config.yaml
n_layer: 11
d_model: 192
n_head: 2
n_kv_head: 1
head_dim: 96
d_mlp: 384
vocab_size: 2048
activation: "swiglu"
norm: "rmsnorm"
norm_place: "pre"
norm_eps: 1e-05
positions: "rope"
rope_base: 10000.0
rope_fraction: 1.0
qk_norm: false
attn_scale: 0.102
bias: "none"
tie_embeddings: true
parallel_block: false
init: "uniform"
init_std_qkv: 0.0327
init_std_o: 0.0
init_std_up: 0.0327
init_std_down: 0.0
optimizer: "muon"
lr: 0.00638
beta1: 0.93
weight_decay: 0.017
lr_head: 0.0066
grad_clip: 2.0
warmup_steps: 200
schedule: "wsd"
decay_fraction: 0.671
decay_shape: "linear"
final_lr_fraction: 0.05
batch_tokens: 16384
seq_len: 256
doc_mask: false
train_tokens: 144600000
steps: 8826
dataset: "wikipedia_en"
Each number is 500 + 25 x the weight over the matrix's rms, rounded and kept within 0 to 999. Layers, rows and columns count from 0. Numbers have three digits each.

# layer 5 MLP gate, 384x192, rms 0.109, rows 206-299, columns 48-95
455523503535528486518500462465505441497536496507501503520506501482483479536467464503501566524495518483497450478492531493522508488482504495524487
490488518507492493499489507475495480451475512497500479497463463494463527499489485512521502484505481477527436468497503476503445507479491439482532
511494520546480498514487540521496472513487520527535542481523498526490485545492490476473478464517483517529510487515476513470532489487507495497515
456489496497492497538518472490489512537474487502497578457487468492496475532477533499497494466491527533473499519493550478550513523490522475474494
503505512494475517514497490490483488525497511499495510522534462502505466540511455490495512490471497537542512469489517484466510502531504500513489
500480570562490509479503459468499491509486519484537480479479505503472507508513468507501515521501494516514502487538521495481498464498493518505494
513497513513496489481491489497504518486506514466529462522489527463518496507523463495505483528489487510535514534460492489545505523491469523472514
463543472524512517517530537507535496482483489534525506504507487552500509539536508504497493474501499489510539504478526498511505485505526520487512
513467489514478473503500511490509524468474475528487509513530454501512489494512484463476522452475502465498471536510521486455534527531500513535469
483508501443526486481535483497519550497523526503470517479457510528490461517486484524479532471487459514477505465494507503532476481517525526513530
529489523499506491487527448528546523461486521546504493471515505512485484484531479493489494465500491515465476515506497475452547519518544506511480
527500505463483486491520522459489480447491509465493514477501528507476507523498465515554485512534552522514496519505467485504537492520510475524468
509508542508435471489480477523501481480523532539447456497457502530496501520499494480484465511490521488536508502524495545523499507526481483458489
534526464442467523465443515458495458528492522509457445541505497518502483520495529480496498511531495462525554506500492563482519465509522534512488
519515532563506493506522519518502515508514473501486464472559539503498515462510492509542477510426510485485484493514533488527477488514522571491458
505500519491514522503460518493473519496492494466483495525504499519488514482470540481487548528489495480508474505484538496508518448482468472486521
541471487481506456488491479531527444496513489515511484484518483474513500494502483502509461467505481524440461567479506531518506498518455546481475
479532488507503483510490512483528509524487494485515445512524503527481469487512503497536473474522500444506504538478500515485516475491506524468513
514503506555506508493532483479531551471482475504482510485496538511533484487466500529492512524534449530513510525478499495543527498511506510556535
518516501513495511517466540506507537502498458460498504485458506438491451481495482476488549506486534508521500453502476457474485529491451551503490
505475488493487512447495512478485501497474488439492459522500518463474472462510464491544520512494496477483517505509526493513500482492498507508464
500509463503481477502509509477507523498522531474499522528511488474484517495484568490486538487534522459499532497478521539527543494455488439475522
514520499507529483512454502490487502487497460436474530534517527505488490439500508505538520516500538480448470464489489490486514471481443508543486
523530516500498471503528489530513526486486471458492497517487481528481483465505490461521510519515490497529503537513457517518475512493479540558540
526560533515492491520497533515510500538504506489510497479522527498501505546502459499460501467513539520477498505506541495516503479495522482542527
461485534507503515514506480513474483481485499513539519519499506479468507497499474504499462484465502502490518561505525495523521524494500496496521
502475507511460489523453533558463503512530487473535502551485517494509534527499538542501499507514551490524499434510514471530488538548497479525476
484517505482511469518479489481522528481478463505510525523468510510502509517494563546493477524529487522502541480527512478521533529471519518499492
503504470529500478425489504518500503511460496537459491511477531479501516453514517454500546480441511528512507514540521452520468514491501503512505
510491453472534496503511480526513537491492498492492528495467496506488498513545510513508494485513534514494469521509495471538490488468448496492486
530474485495465489486520492491502459510461488480491511500470485505504506527505497515476484522533507496473516492528534524518485489506500500487475
570506481520484453534536463536546495489491499458500458490475490485471465503489488531500499528483469471522530475492514476558470495464473511448490
521520486492496549539471506493523545488500487492518509499458483511514486532536519492494510498488513466497483533546525532457527456532491446512483
530526481502447498482510553499508483490506540455516516491511440453485480474494468484520490497513524471513455511502513446485511474535555469500515
512491525487471458468468523479523498491514519519483524478539471500493528512447482530494542507503473512459507507471475510499519480489493510468541
470482550513545486467467476517484470487540539488468533505514494504459462475489495507511515527434491508487500467495469504497544505484500473503518
509489478520528466486529530509508511468512424496518513528479532520563544505502518500546510538495494462492502482537528451467529487484515507448496
481492527482456474519497511497486438502507484514530523509465532465520516524535463521499501518522464536516534526573524494462483511513486523460535
486520498521462528489507496512514545532497480484495455483489510535504514536534460531516493486502507501466491508476530514501522444537449503475548
494486471483497480538483511505518499510535459526486528495523511474480513480471469493476504487493457478496531463510495494495481518508493498519474
527510508500512534501479482521497537505518546512482490534485519512528483515518503511488488479484483517466516488488545453544520504517492502530510
493508513547492500496515486511518502450518447497492484514468498504509515479506509541476532523481456481430442508462474513479508488473514523522493
506511507472487520519497499500487484521486491470486512471489476525464528473511503497492480515502472462479470510496531505533523469507486465503492
491519493500468492518495521526528497478488494507481522478481499464489561491474501431496472520523506471530494517489499520497528469484485501501502
524488522495494476508550450455492519454501509519468493496473489498483489505492481492537516502512442503508528558542508476503473490510480483475547
489487474516526531507540531495488541491519505513510510462449484536530512510510446491527515482477488519457475514481484494546526531487483505479517
476546460503482472501522494454444503504463464520543504487477507467512502531525505433519449485449509510520524509497509518514527476523504471462536
456476512516452549473494520503490555436513516514468513504523508483446455508507482527453442489482475477497475493489518431487464511484504482531503
565503510511475527542495490485500490513550481471510496518531513522496553488517529536508485528521496481515508549509467465464521471502519524509480
503555542455471497501503483455501480499532520523464500464493501505475502518511531487492482444508504519482532473501534513479495515519515559542469
501567544518503507469523529528502488467502455519463508509494524483488530503551507474495491470477480468534448557500526470539498526493509542497525
478427487519469499507479504485472473484444432544481504462472468517514492472446529512492468523477505538468502491488521537487505516493488493492471
514502545518490533478475530536491490508502481554521521461510517517498492508491520483509514525513541475527526459515459488515479496533472511531517
496485482498520461477499490521459503526493506498528507507488484524520519485469473513513494502522535498496520512528495526475536567463502496476520
518541535494474503482489506483539458534512465523499473510505483541555494546530477520483510524524488498469474495488547500535488452482510529522526
482528496499524429507526476511496509518499487504494494491536511487492514502491516493506550545536492511477488503533533496475485509496466508540475
491465493491471451487527530466468488468483530519468516493496520504493471491520543500511468527452510503467508501483475558540510468451475470533483
452506515474494486530508531490477520524531488493448463465494500479532471522505519491474517515557499493470518540494517519533550495551506523490471
488498509493482485565486581526472500495446540460514473473461522495478465522501524490506537472519501497495490560495529542514472501511510477478495
457458478526499430505502488528524523478523492529446448472489513508500466468552522503482484484475479567517454535513508508523484496519451495500476
488501494470494527518455511501528485533511448469475521487489450499466482496491500557470503541520479506503492491495513517530477492527515478525489
523501531533497546496501496510515537491510527511470525503505538560535513507475530520497498458540496510512481496529532485530478477523472483512505
482526486497494476506521486526449516478457529488485483503483534471533470477462548479531503485511513475509536508491472508558508538554461463478502
508508499504512496451434500493494526527485483550482497518490492518512475481509497484512537478507498496539455525479476461505519464469527493457476
523456496503506475484497453502487478530492475547508499492503514496518491497522441495437475504474535509500519429484498474517499485456486506467534
510529480463521491507494541508477459470502521515467464529467498520508515521510522496522506473520525493525511487470478511508451492474469476462510
489497507535469545509480466507459497517491514475537501514463503520516498462506527490455479501546483494547486487545499509512541529482491501519525
492486539501527449483549485499506503530479508484491497476508481530532481499512499492551531487512481485498479501568523496510490485466439539528530
493489507469530494520511498546539520507533500494491483458512475451492498486523514483522538490519474499519507498514514528478530545457494524539505
484466505480510466466512462489500459509491517475531545518515538473526501524517477473485475462504468487500484484480520481472486466542516481515521
515496481481489490500508526458484494516470515494463487493490535510509483516483485532500481509527474507508488511523512489499516477485497522523507
504507471520539472487486499541506517534485514470529518542502493528480489504497488517490507477514517493470537468499513502481470503516478486497488
477510489473502501549468469459499533509427489514496459521495498503506474515501554495492516497426488506494536511525492495470472520527561517468476
494484508534526488518494484463427538497506475484494490565489502498506491497516537515465498526499490501504506505535538533500479497485496494484506
496497538505513502511491475490484498542491508511544539498532490448515506535439536494466486496527526495504501509493491515537495516502482483465467
517522491514498524518517499499545523526513484451497497542543507551506508524498483484534547511486483514532491492510477481514496491519476498499479
490511502491522512533484529506496490469459553519504515499543493468528516485497493463573553473493511504542494502501490502514558488450504467459516
488484513517542499518536520523497478502513506535465502502515491478475463502483515452520498488486520512556479524464483489474556500526501547480532
457500454521468490556530481532516500521477477479517486531533520512446512504500525533542576510463556446491495523540497506492500512497519518482503
512520512467491490502494506533490512496505503485491518512502561529510456505511496522498470513484546473508498544522497514522489538526496516521507
495493506523532478485532492495531518511479515485471479488525537463529491489487501484511517505456491478535555481505474524506492514508478508507478
517472488485505546514495429503526521475468525525526493510466526512493487515491491482524498487504490501483464485488502553485455492474495457500504
507486516504479528515521485498489522550490522496520543561515524517462485527496455536504494510520531497514505528539506515486484498500499509524531
485475465466530483494549519546485487502471520482503466451481511494481479457495481507472503541484538499503487546515491576488483495506490511450510
525497509458466469509490534484465493494487551472469549550483502494492466514474466536495509506495524496553486480529493502457509480535537534507480
493521528487461496487511514528490525501493462520500519497525535505504563530520459512495482501505494503530490519543482494499532473493500472561459
475517483505561485529524541531494496480473515462531489502470491522533495458493496486423521519497482505485535494498520470470470496471500508470511
523508497507534500528525492482475464533521482520467478516492494548526506516533493543480508441450498444488559498551515496477456493498437492485505
485524490512503487509541491485528516477522511539475519502496492469501448527505486482494492498479482496471513470475441511492509505516512491467473
466534467539492479454505506469527499464515519473517490542519510495485455463537464537463518466475502514463469517449488556487455446521499498502532
537528478516499518508490495483501567516475494481478495523526514523495493552486498510519486515493479485502533454512499483487532528537542498478484
543487514499520492515488454506493440510541480504487466493549495511489534514472518537478531503490497466512525527517467467489517472469507500491523
508538489489476518519573540475485516514506526498540474486520530528542514513496478487494484462492550525492498502528517475453508480470480486475536
493481510455538467531473509482489451522525504523475504477480497475521484506511499472518525526521475533507487514505503485461505455515511498515477
# layer 5 MLP up, 384x192, rms 0.11, rows 206-299, columns 48-95
512548521491496458483514527509510516506518510501493513496496496490500493476489523515486517519479530477486472525473505501476527475499479523498484
506513483490508514547516454542477512489479529483523472495494506502498458488504492530519505498473459477529453464517488484496487513471521462445525
517467491478474533498543497511504484516443516549525512523527470507515495527470519493476508477492507477540477497497498517515502506492482517468486
483473507501541479548461491533529475545498524502492529457490498519507516507501506516489462507474518521481494541482523496511485517511473447487510
480482480459480481507527504526473539508572525492516505530532502475519537477448534521463464521523510502480467475495520536532515503500531502457557
494480498502470542530478544510494527535532519506492489530480537486489488447481501498481520524493479510508477520525521543538484493505503513503504
469467480497490483506504474534449505487502506519543508515507498514520488497513538498523494491528530531513541498517511501466488518487509491471521
530443476478516500500530494473483511509469451456563472500468490489495500502524487486476506519519492496468483499509507532483462512482489483531532
461443484480500502521522485515532504524520513489461533472552474499480465495486484489469485520490493507466508468521516487495498515480480469514522
532482500517528512511480461527490494457538498467520537471576489513472493496530466516476459552492490493508481498505500509491541491455505525511436
483538484482530490503453495494509566524533505512480507493465493543486524492485494488489463494533506536518523526527460484526497511492514477478517
476491499533512459538528514525474532511504481486490487497523505515487512502509507454528507496447514500520493487535524456523481511483548540477495
499484525477510450500465498466506476501475550479489488534495531509515468554501493512498476527483518512455527504496505481523483488501495516490480
512489492501537450494493526501509511515448510482470501500505499517482483463526493456527548512543481446504539509508470532554494483454543515504512
511507496555525544478510491512482518485505469507495528485505546517489470454527460538524450510472498460518498509532494520511485454510481481527507
509490504517513495479524493490478477513501481465492486527478540521483519499505561509510522476476516458479538509476498521539503453522517530528544
513502499530485527478468566530483458507508530500482496489545489474530508460568525464531520525494478536536466528467536497535459482497453533476500
514516464502489496487516515521569497502525499518487474531521527487476453466482488489492486479506507454512507528510489501481531470499488490483479
509480511513451524471522557495531540489467515517489487510506511514468547493477528480514476530492475449499494463448529493526509503512501524510510
483473500541528506521462526505502494483510488477525472534518477495483538509493527502443537517537501492512496505489543509501550477535497488511493
458529506455523508499505497541491498515534524533524491532460536449550508478497478497488466528522471484506502477496458478518486552511529527511504
522511469520500475460474446461468511478507497497503517543521489502490489488497524549482487465524519473502479494510496479494483469508453462521516
506411519508470527472496475515497474530508521505480531472498470492497514528523490529496510502516530544548459468507496484536484521491530478498472
493538498470518491514504485496522495495486494437465508540538495507484513494473501539513513481511527542598472554494491465463477533537481466497558
492497535499500517453444472460450506470522521469466480436517513514502505480543482495456482493496501515517499518569509490463535483495522527518483
513501501480494505485485504509502449509466498528506472504488526500462507539512506535495468531504550513499500500477533444481511479482457530498522
539454515489483536509534525532506516517489512480484451495511497541543508528467512495496514523565542501462523508471524456468532503516514472485515
499509517481537474556478543541478507528510506487475519453527487513447471480509509456523487476539475452474516483514500496520476559507475524482486
468463492521495492465525548478498559519484515493447471487442497505474476502493502494490529467473497504494512496496491468501508501520563502506489
464436493513509432496555468497472526510487509503471513492523441494492486447493513465465524543489531503494479462498520495494495515533478520523483
483505523442512498527540515499476516467477476526497508512537496448490471499481511510527469504478491499498546504522521459517485496477517524492497
483476466492536529523487454520497488472488480474514506528541530547538486470490517484481506499512510519506494504489474545500522495465520485538493
516503505535527486506469499481531496521481539505466528507487479509536532528498479505523546487436527452512493509539525466468482474519502487482535
452502485490513515530523465521522492514490521490529473480526474486560450531520443468457501545491467495504517483498493524500499500498542521507499
498466508479453509523504524470484510486533487496487525496462475517442522500482495528511524506507462497462468524477502523494542487509490492523497
525496506495492489462481487542503532485486504502504511543483461466465500488494583484528467502504465486482449483507479501489501458521482531489483
475437517459506509489464532472530480489522504529508506491559493531497514504476463513536554499508512466461491508532482506510504486508522528481494
478510495503529476486522512515476441505491507527528539482479529457503473494517505500539460493526493494528517487495514476464457527512479485503507
483491497482506490508510516524511494523493533489513527497511510488487499494489521520483515477484465573528496478478459457494429536472500534500480
480525465534537532516498517505483455531482495523478511503505508487522458520501489498557517510500517497524487499467489500502490440502517504503514
495509519532498500475486475525471542523538470506552516535483470505463484482501468484508517539486461499510485505485502508510515481505482526490464
471458466485492490522478485509527520534527550525481520476524529541548507518491513501495460529508541456500482501534543486483500491545493472466547
493503528506488498494506489501445489516523497517485472524496483482501476490483488483488541510497477517530505507482501473468485544505494481502517
489499514510507530469511498528498524460517482484488534488508532510484518480486519505502470503507504482524494549479469487494542486470454522469472
497495495518488455483566479460454528503531493461541480513516514524510521473502505518483465505541540504496527496501484499476501523449540484479534
491495478484463466550459527502543483515501504479523449511500478555507544470483457488502529510495496561488507486465494473498496519504485476518497
507458504482511487491509519516527482531500450486494520482484520522530489500498461534457541527507475500488481503483502522578464512496524495492474
472453491491454493511466525494520518480495525556463500478481521466451518512457505490483473497503476474536474493490516476480491487524499514480525
474492522502503526504488478467517495535508505513482512513477498530501496520528480519549510512471495543519543525482456496479488477471551462480477
488507530539476494476484445453522491456543507476475476485472505469472528515510518458527516504494506524514543504496496480502491547475473463552479
488500490542457457525487509531487560470472494494500538488460489475531511516503468481461457491560500492545482510506501528469520485534489446491498
498522539523515487548471490481512482535547450526548503476485527487489478499551478432482495499494513475553487500512476482497501484498517495489534
512503517510501536515573520455506535531528507486504498476499485489499489508524519522505522513488519489544493522493515488520505533477488500487492
502515471512506476546495481476557507540474507483517512517491486484501476458503481519504531511514494500468515471461553503504527472512479482456526
521477503523475472546516504497498495490503497518466446498547504565548510451466480504484504488512475521520496466497504496460500489495449530497525
509485464524530468513486498498476455504522520524520546458524538498523526532503483547515508516531509529474525497511465476527497510489462529526494
498489509490438516415488492475542495538498509510475499489511495528452468489502497514513507499510482519522488472507475483516527502516527510494516
429541545528453470478471537536486505458515506458478527510477512504489474487513514543509485500505489462505447490451505505518486538519482545505461
466510459526536495501519561515517477503476477520504456497474491487468528509495522461510480520494518506521495500552485463441484527499472514483477
470480504445464562477536512450495507482469541457484485481508502501540522497470445465512492502512514485529504509500485514526534504532515512498490
492518460527553520500494530492475547484504521503510522508484478510503480538521476491478565482516489494523535520459466502462484493506493502516479
490511533519511523487504516510529520519496524490504505509478490517512490475495534505491519499486504478504456515537498515477541495493462498534541
493483512501482508500495507508529513443502499456498495496522509519511506520501457467489458514519509501490479466530516482490507492461482503526498
503492519461465468516503482487496473466458497468515514508484502474423502472543492507514504507506504517446481498477498485551490497455493495498468
447479553489497507536482480483524470491485482453516522483505530498500478498594545526530489479445519503535522501519525474498532534508523480461523
506535533464471496437537492479476525495507519501464520482488531497519489474489544513518468511505532516491507504487482482529481543493506525509479
491520480513546493499559497501504524492482517491524468476467502480485531516536459535507524509494483532461513496533483477502502489509516523481484
482502474513485504539550539468503502533422508507514506530491511524493500516490513510496474532484550506474503467503533523470507498504526551526503
489486532503505537510495477510501506496512499445497530489499512511513499487496489484487470485511515485546497459549523510455496490504514475494524
529508523503467447508476528500531516489522472495554506481522469477494502522495513492503515483528498495526531552450532474467518510461490510469479
485521495486457523480533458497469471486514549488477498551494442501505473534493506490447467475523493501490519495518471533503460474517495489496528
523511491518506465510476505473516478506481516500512506506513530508489510494460497515494512495501508492491514495545527498511486489493517480422522
551471470497475464487525570502497480496509470485516485518473484511537482540516486444499523540503530527478484528482490501530481527545540511495488
503482490497471463489479506502495543517498491471465521520503461488557474416491524529517488487482492522481541500481525523484507506490523520500526
437521482520495470458508488466538513455523497505483491456496496492503488547516484471492508503493482489497445482542516506508486486482495561491468
454529461465514474510531516536491511502536527501475474511507506457515476544521500497508505505523544490502526519521497503473480461487494454483500
464481486506435505520495470479508514481526535509493530487479522477489500531519491482492502506476480483516461496494511519527526520471489455487541
537471523482456495495448502480512485487509493488521535481495497493560535520476524542502499454472509501507458469498493512455497484488503477559507
507508481502480501463493492478504496532465468455534446567486517487467501466517545450459530527505505517508512476491491502518505505519511537451538
501518492539508552499511495547495475471457486502523493523469513495501509514527457523500487501488452497535471481437504472517494504484479483511481
475473488497516548492493508532519521491503498522493522473527504506488499498477495511466512493445541504510470485490503540489511497509479521480473
484490507490497523457481507471510499501518518483472524491502499494502505527477529532504486522489488486483502567502463500496436473498470503500510
496504488471550451482483482550494492507476478492496478514511507505488489528486500487508496475534459488550517518498565471471552518505553504529542
498483466488512495493514502517506486505449440471485524484506506435474496474450475461487502553490549550515523506546436528516484512500479475455500
526530528479494479512519494464461533524437502471476506549524505512508470491459497531443502484496475514534474485525534421493528475534509505505455
522502519491477489461525510540542491534465492478513500528481502487490487505492491483464520523499499490512490502457458480481502523492490495506496
503466482504477506510486495541465526488483523507551474478507551502513494533503540513512503526492522497512505486473483515478487490526513496509484
489530483491536509494523493470480501524492470495495490523546490518516470494461525531546472478490507465510466528527496502508524473458473537489496
495518542474500472489481472503512468499495535525507543461475486458518508523501479521496472502521521536491509536529508504465474541456505479497471
503504479559531523524504506528516511493461502489521449482500455490513530539548471556547494494512513510548482465492506523454480499490525492499469
458471488505485479454504494526488480472493528520486484455479484534519486483506463491473501498513522509501506479540499441517489519439474514490529
518499518520521484507528452492532527525530519490447516544479522525477530514492501510502484532519505479499466489506520448493534506490461502471469
466439519531513498476468473530481522461488489505534491440501480440487536499516519493505538478510468500522522490532518508490494528503474471451505
518458489498514515520518479491522485513476528506484509552489468496503477556506498481519536478446448492514500501439503474419485457510490500471466
# layer 5 MLP down (transposed), 384x192, rms 0.0728, rows 206-299, columns 48-95
487481500527505529547564525503463479478482502534495535530503456523514422529497519488476491497470493523554462487513519513474509447491559503539520
486487447490494492475546478553475496499525517531526478504499482463504527478487468527487522446508513506518539478477526548485500482505560483486514
492508492479495484492533483514523482500519458501466488490465500482477482508451517509493494511498517512479533530502468505533482482544511530468532
492499480492498473477476505489491510494497518544487486506507488514477541498507474513489524456499506537514491470511473497469513507507468552535538
466520487505485494510491492503503544542461493491521526491506521448518518482466473548521493525504488509500518484483506466464535537483492533486522
483470498511476521526510533443494513563469482482495503484532526495543494479537509528532520571502495526488508495517473502452500531489541504563491
492482513495477494480465517475495518497499519484547481514492505479534484522502493479462497447483530496530498504501473479520487491501513516507499
500509509496521524508475505494507483524489488495529452507475545520507496544482473476483503508457494513486470517476480492490486500505459512501540
523510498521489530536498457483539494494488503486506516553499507535488506531510501517518492484479541508512481513457511522496521508502551495479487
473501462532505510512505527496486524508468543509492474505489516489527534531525496494517487478485452462490483512509509509466537505508471528480485
490494490493479516483483528481476519524495534535553497515498494524508532527481485521480497546524496496475495487481518500518495516532489508467524
533484511492493482496522476488486481429524472474540520501490498549539520463501513510539472542481489509531495535513509447485503522498478479521534
473499490466494502520492509528464491532542495481516512509540536481500484475460562513511470470529499508528493500528504477462525510508512514462499
502466486515482489479494504481477464486494502516488482505532495512487477528506501514493496476521496485485495456494452460493431505473457506501492
509502514493453554491474470484525539496536493543502475542483534480561487514466524472488491499508456471479513530498517470493541498509523484497444
511492479515503511521468526486507512489493507482512498542490494510483472474495459485453540508462525506489484463502477444459521515430459455550494
512521514465495468504521493501482536479505523535444494487480492458498543486506516486496532509513473474472517475452494535481565489523538476511485
526504480492501517483557524469558531448494487492460435492533493486488482461486510513455500513534501492516494533509477473496463545478513539505449
490488494481499458532501530534507491510536530494495494488506469499460462489493545525486494551515527478507538465494514508515453461500492513467516
551513467509485499485510450498501473506471505522461509457541438490495471487490493499494476494444441502532532514521493498525489501527471458527472
507486490438477456490498488489501506459501483492531529508521530490545546487500483456517487535542496517498510456491482498533508496530525478517501
463485522512527556497471511448517489526500507517476507482506519460480487487504529500488528488485547537432516485525474525481475478456515514523494
468440506461486462520510562514520514478517474544519528508477525477544475529486471466499516526527462478474483514473480485478525536511473511535528
495510532496498490504510476506508481472492468443469551498473441514535489512507485480457467522476528507495493540511475518495488457519510504514456
516470520481475457489489498492492527528504481494466469511474482538467524509501508471499494538527532468540509527556481526510521516497485490497526
496482453495531570513519507477505471499476492481514557510506532477456500496523543479495522526516479465503463487505514506497502501495504488492494
539499493499491506512489456509475522501488449500534511482484472532512491491490455486516519507480483486456466491517457504458524512488489501477533
496495467503451461495488480519472494503465480533486458513500507516497480443518475517485496491511488519498537472490496510543475492485476520492474
529494543515499517499527490490528523494456519485492518478485457496499481482484497513455514546464529464526471487473517466486533506503475505544458
493482470493511521522488487535495500498518540478495484511491490499479456465539547483508487450489515521466488488447472515463553500533495485483503
523520507458480456498504484480508494495491516536490511528490484522490500500580465455437498503483504507498485552515476475542431524520493482523525
498517472502520519514520488512475477518501455487490497504511497491519469567497519534500528489486516505481507432493495502508460501490494559485509
531556516505483474500495475534538489511486488487501511515432508516511518538478487488494515531468514512457532487495516492497496534513532470496530
449539536498508490509491513501489520559465430481507459537531490504471494509480484466499522483443473475504537512544521508494498488462534472485474
482495486511513501497489532503547520469496487484500463498480498509550502543465530503559516479515509547525472466480508489468493509533507460481474
492433482477427481496487450525502487473487488449530480488524536539469503482518519525503473529480505480540479454531490500456477504479530489521494
523479466490458520503492522542517502502510467502489479512467488525500561479550481490525528475497506457467506486489513502510531525469526479455547
500477539478501511496496523484506505491552519489507533477473503489481461472452517476502503520474507490513509487468546527458491491491517498529569
498506503512498511528482522516510518518483508518514557503480533474474500472504490469505491481525497545529522494509469526495481477471525528517510
513531468511478510500487510482515494542513465472522500462498480487521535505488541511515452500478492518481509480500456481513483520508514518526461
518500510486521493492499536486483506518452507494506542476524458496532499515510533489502501480553483500468514498509506478522491525493497500450502
565517540501516527518520520531512575478496507506492521495509511524565469502515475494469478484474521499461494522503508495512547503511516487453505
533476479507474491523510495483500507488562538485499459478488500468444501507502534516459509504499478519488512471478465519523524504494478506475519
489533489486523467486434492466505507532478542495456505504474512516479482485473479500508498487517481531457514503515493517522496484500544533507485
504460502488502511489517476484482508475510492472536505450497461516471485489511494479438491487475455510488496521561497515466504518520485496473503
443504492470514533516502543487559525473503547504534486502471510555509464471449487476521482526490462565505516507523470510513459523469498489522488
452492513475526480489467508462540463502480473488517468484520540471502493505496469508545512469538487477488483510488547473522501473504511512521494
492487461490481537522506500492518540495541507480448508534516491468519501535479509499491497483552446470477507527484479482507442506519507500508488
505513496519464526474485522495559492461539459538502462512539458504467512498511491502485535490498476488482510476516506455507564484469458498470477
553453482472532515516474462511465521481524489544508513475479514528526472555486505517526484498534461505481479497514536475499483456521538499495497
505479496505504516458517533545467508483505520517507543467532432544513493467468472521495478471471529507468475496535467535491487530457517473512468
446502528552501517527484512516521531503451502502504531476540521490452529512484501475487498508493482507469525477493473517445506503490506504506479
476506469514550490488528504507518500521492520499504494500512512489473503494516513501481494524498493529479528497495527524435528488493513550519486
509453551482493520488488473506504520482503499527500496520512490466491463553481503479495490507509487494488526535468520472477472512518471478523428
514475520496527510468508480477469529488529528486498483485450490513465510480516505520524445527486556472493447526525517474477485509496522490534494
504503475525492492500475527484501529486516525487478484483518509517537525507465547490482522472508518485504484437502466506492481506514509542478489
530483515491511575476502520503499454486520485475509511493504505476470480461484480466483528493548488497532472496527514497491485524530481498469513
477499492504519515533517538511463490473542518476465444474547464543499504484499484498486489524539469495514527496500513510505516470485478499510512
508428440476487522489545502520506502526521480497484513572543480510466525492524477508508482479495472497521499491516502464473550505518487490498492
540510561516530549513461505506515504512460509484495547477528511503517477524513448489511505514536524477494521477475479476511495486523476425516506
529520471530528494468510518490506494474527508483468528500497461499517528497541477504508511497500473469508499477494501482529518419521486505476470
495483536495509440530442473494485528471517513528488485507518513514492518486526483554448483500498457506471509475494474528540487507490455462479505
510546487502503479520564517476497470530481478516487507542482477509499506478490515497520499539488509502495515474477503505508493526480495470477514
476518530499517508482472506455502512539519492504524518498483507495509456476517513457473501497487505518526490511515468531449506478523499488509460
496506484512507497483471472475536496540447502504531489493503494487506516501456506498485469491482490507518537456478487477457494508497498499478481
536540516522503486513494492546493509515513492486457502513525502523536500467522470483454509530486449493469497512536509548495527508537446524523501
480502500516500526485514495480521527507509469516463565534458533521520535487484504514489490516514501453530521488515526494465556518520520496494517
488545470482488520492499517492493508460541434495502524489507530523500482527539463497490490492542456547485477502486474439502503456541568455537467
521417482550493507539485467499497473490536519531557508518558446490548501491493488480494486500515515502522541514491507532534525559500509517483517
484475483511494518475494481459510502477487494491485528489558465506470518511521547518523497526514475471509483528480468535509516561506479501508494
495515489510506487514546495538502489494486516529477540489483522514543500501463512468501479509500496502466501494514512540514507524531443501470477
499479487512524512472480505528468480520464508459526493511510518507502506493493518475512478471532501497475501478534517517503500478486471515513497
483493486477491422521534459479494480479490526493483460484496528488511507492519473481482493513503537548466513490487495485546465478509514531477523
541509512498519497490514469469484499476541476517451517533489447492497493470496473533511481519488497475452510531486502547501452500534505491518505
529517505502499537463530555539537518495499494482505543500493496532464465516515507512494533496479517492542494512524514504493477527473531465482471
485507513497511529541514504492518501527515473503509496483476540443517496534502539468487462453533476515510516529506512502541509469437496504541505
487473459481510491524508475500480518495513497535494499476459493535446480507497501491522523534536501518527532530464497501542473496506524505504475
541483512509524564488477506468478526452493496535494518465483526529482503487479485515507503514481518502481462517502498510496501516470504517449495
526520485509488524503508438516487513499508505479506496521491509476517460516475475497457481475480520523492532522549455456531557511489493518512509
522491485531462490502533500504448500509480512519497501489523487513504525520498498517523505500491519524528493485512486481500543518510437519493520
487497478487544519497514465450507525505486511451480478496478511487481479516532502520501508519509558472494496525584515512499522482508549468453526
514458540525473520555486504485493500515468515532482482512491472535497509487477540496466514509515485509488528482484535471498497500506514511512531
526522483535534498520495502495521481532487518508465502500483490516514503482526546479507494509541513476526469479494490582530487469504483471531496
484513497504487518497525505508427470473484461512509546489529537532490467490491438475475514500520509450536469488516504529468471518578511492505484
507503512457497539480522504510510490478454476508522535493506497444494476518491495549449486471520484506516462498526505478478496520504518552501513
478500502480515462470496477529513509494502508472518496487505509457510503571497484487500504516495483534558503492526483544487487581514491474497478
466497470448510465503501509470500479518479446463516516513469499525500482497500483492516513461491549475433481509521513487494506491462482513501513
481527426544477536467485507491535471536491523502502464523484511493508478544496475472533497527488461509467514516524504468528534517496498482502512
528524506470436512477525485501456565510521507505504461521512531480499499457490473486523497530462489483475500495478495521508494490470527485504543
538500499529495506513503510526513472489461465499479523455508515527520466498482519532490467483532454488518534483477516485492525507486478510506460
518492498494520479475511488521505465497504528463501454511479531471491483481497495430495523523557518464509534522522508509520532509500448526485502
534497537499540513508529511488522550523486505512489527525500479516490451493485523489474495548498501507527471495522500502515486475503473527498504
488487502519471523489491497517543506501502540508451547531532521546511526510488468501551489504511481512501560477469498499548493509517515516502461
541502503499476482526468463445501477514511467479482521519504508519479480472517510483572510471482499444495503471467482506493510550506506488494502